config = dict(
    num_hidden_layers=11,
    hidden_size=128,
    num_attention_heads=4,
    num_key_value_heads=4,
    head_dim=32,
    intermediate_size=1024,
    vocab_size=8192,
    hidden_act='gelu',
    norm='layernorm',
    norm_place='pre',
    norm_eps=1e-05,
    positions='learned',
    qk_norm=False,
    attn_scale=0.177,
    bias='none',
    tie_word_embeddings=True,
    parallel_block=False,
    extras=['capped logits'],
    init='normal',
    init_std_qkv=0.028,
    init_std_o=0.00596,
    init_std_up=0.028,
    init_std_down=0.00596,
    init_out_by_depth=True,
    optimizer='muon_variant',
    learning_rate=0.00719,
    lr_mult_o=3.0,
    lr_mult_down=2.0,
    beta1=0.95,
    lr_head=0.00814,
    warmup_steps=200,
    schedule='wsd',
    decay_fraction=0.752,
    decay_shape='linear',
    final_lr_fraction=0.05,
    batch_tokens=[8192, 16384, 24576],
    max_seq_len=128,
    doc_mask=True,
    train_tokens=131700000,
    max_steps=8696,
    dataset='wikipedia_en',
)
Each number is 500 + 25 x the weight over the matrix's rms, rounded and kept within 0 to 999. Layers, rows and columns count from 0. Numbers have three digits each.

# layer 5 MLP down, 128x1024, rms 0.16, rows 109-127, columns 640-767
467477511452502512574514494476520544466494490526517474543485484479534515434518516482518498546530468516500521533501522531533464459508476514515425466552507479450530489495515515473548498510488498467478517471497506502469530486502496536531505506510494483519473519485511497471518465551531511478505517508517529532438469541515467487470517490502529469531507514469560469492554486477504478522468
528485505531498494567505493489500498536481490497520526511504481536520507527478527483518520522546535506470537522514542511504483509507478489495520504517529461465523490476512489455561472465498500492525500497477498512531503503479494500459524513544519512508484506530530520512516533477499498474499544535492513507507456538507501452549549467478453468554510475485521498499477474550498488497495
458499558472519538501505493540501494466495525457501482506502518481501473499506470474503441510503477500509490501488467501487471564509515491492499505496461527525453545468496527496511487505484499524524488562489482478501461461490514475486508444523491491474504493472494479487480525485509537500480475518491535527480521491463501438519474520482516449535482516485506439510467508503547486495489
541537504543468477519520549488505512499523474520499522471509505503490533519534527521539466462548497481471478491445474488465470481521514509496549493494468482478490512515493504522550542512515585481481511486471506509517475501570564456514500464520514501524511493510487461501501490498537497509512518511523463508468553526465510506524468494530448501515505488490512498471543495436471490541525
486450503475507510545485493467473504512444499546526485513519518504522511470519482488549470479499477521506533481498520482468526507487551484500499550521549481476490478484452480467473495502488512536521502512518544490531499483468523478477514492480504508466489482491478508540488507484504526526516522479528509477521526540514493510533483520522487547486520463478468466505489490551478566485502
526509509494488502501513471522537467530515519428488528472431503547521487520493509545512512502498473540473497551523514522514487517513517525494471476493515476503495509539503523442468540490493535525506465553502506466523478447482464537499527502514493527517477461458506491496519493494480508501477545528521494481514512485517523527452473505478529512527539528526496496534466525527483536544517
502522457476493456548517479493500495499485477519484521484488482473492499517504472479510487517488501464473515505493513461530534511506500490468486465515490501559523498506513495500451527534466533556525541531479506524458461485525541464479522493508532471456506487460505489542503483476525492487546487494524496524552467488455511477476487502499493487475468521467477485499518511508495539506438
498550531506507474504492496482518508533486511509528491496509498507511484511507481479475493527485513529461491512502496509475493488498482495462470568490490524514440514496524525492505519507471483519509496532471500424501509530466525493540520461495533482560461513502508507507507509464498520501517514498509487484486458505490474477530484519491498523507502469477511513476521518504515492454477
487534522528507483489505480522544525503484512452511551481475534501531522500511465470513558528480486529509485493471561491505474521518467481521513546505496481492504489507483528507516524504475523497502496473501490504518508519508467493499549516479528498479542517501452483520477506493451495482471485518473511534499493478542470501487500492485407519507495531471493541504475500533472511485463
491479500543482473519519524497506486532511508495527501525507494485499513489490523491527481493484495496500509533483543490502465479482502484547521476525562478510495482469481444474540500482506488493526472488511437552458534513547465479543476477504498470479509507478509489499495511506494437486489483545489503498482456499521489485501480494521503520471532489476464561498502482514491476523522
518491499520524532518481483533483513486489495528514465481535482489539517487492461513505538501440499512523576498516480519464477512490490475487554491488521460473510454486503513443547511512496501487503511582501535500503516517516475474461499473497486488533502517530537497502487482474496513501450502492485509467535489500537504518486455485494521493507512512510503474504524521510529507485538
518473510494502500488506496493513502526514493515468536472502510489552491503481507479501526530502500529465459558491540487516473484483502529516519530520498488484546471498549509473488519514517525493505485473563494517467525472498497497504495493522514485458489502520498482524470527540517478524474480492494532501495470508503498475521538478478514462508504501488479542541547500505476510474479
471534481545479503469516488502460487502476545508521504502455511515489484493518535508494528574478482452476472500499501532492499560436515520491466490504500511496508507504471542535501485506492558520486490468501535495494496496475465524519444484494486513530501503516467502462510478490476501478467476501507502488493443500529508535515570493483483449526484511466463482532502496488496534520495
538512460507489503509498492500469476494505487453491479561529482514506518506528502475526467540456470524510522466459554460516430505509522486542455540519485514490497542487491495504472465464460419524484485476459521544529508472539472531473469480500479512521472507469533531560501504502540509515498485490472515539548549551500519494488460555525481513546470508509476528487478477486465535455501
472502522504502501532511499515499520470500504496446489514473511497502468445486525482517470528549524571489528482503521527496518544515504524531493510477478484478519522539562493494442469484496507488518486456539513474544496483531479541525532515484496551515535534498515496533500474508505510487505489503505494494456461502505510548504502550553518477527549452502462505444514485482499504463490
510549497503498479490518496479508482547491516477514489491453512525494496530487550473526543468456498503506479495513484502487477539509513484513466439490510549518493499509512522495449456488495479495521500475506479500490505538539508502489511473512477508519519523471504520486519490471536496531514486496489529512481528481528497514466551473509472502458452473486472501534510485443450493533482
514470492517497549519503507501495511473548518525517500525520500508486515496518485496521477528462535518487464536466522498495500514467441522487497481430474520541460530475520502529521474493479492486502509502499444460523531515493504544494479506486575524538520477502466536529562521502494507495494505510497514479523476505503491524478497523521492495480495536515523506509479522483480506510469
514514506487461501506483515482484452525486485554489502498502528486461538526475521489497523464518498494475550472533488498486462485504507478540518514489476526507475461500537494510477484541522500477478502455485473484529451491536546513502514513509525489500478514504483449537476513468541460505491510519482518501423489473478490467514481485513497456518472488499508480479468476515500482490480
492502523514516473473513438496467483487483543547467527495512537524516462477548494498550460469469567526511500520494463486495495528508431508525488487488537497531486494535479496498505529523517520514510509501524514482473491487502525510477508489542523510461487501523518491477516500447549424482508479477479499495371502478499483496532481538487499491519497465504500527497529506494511483548501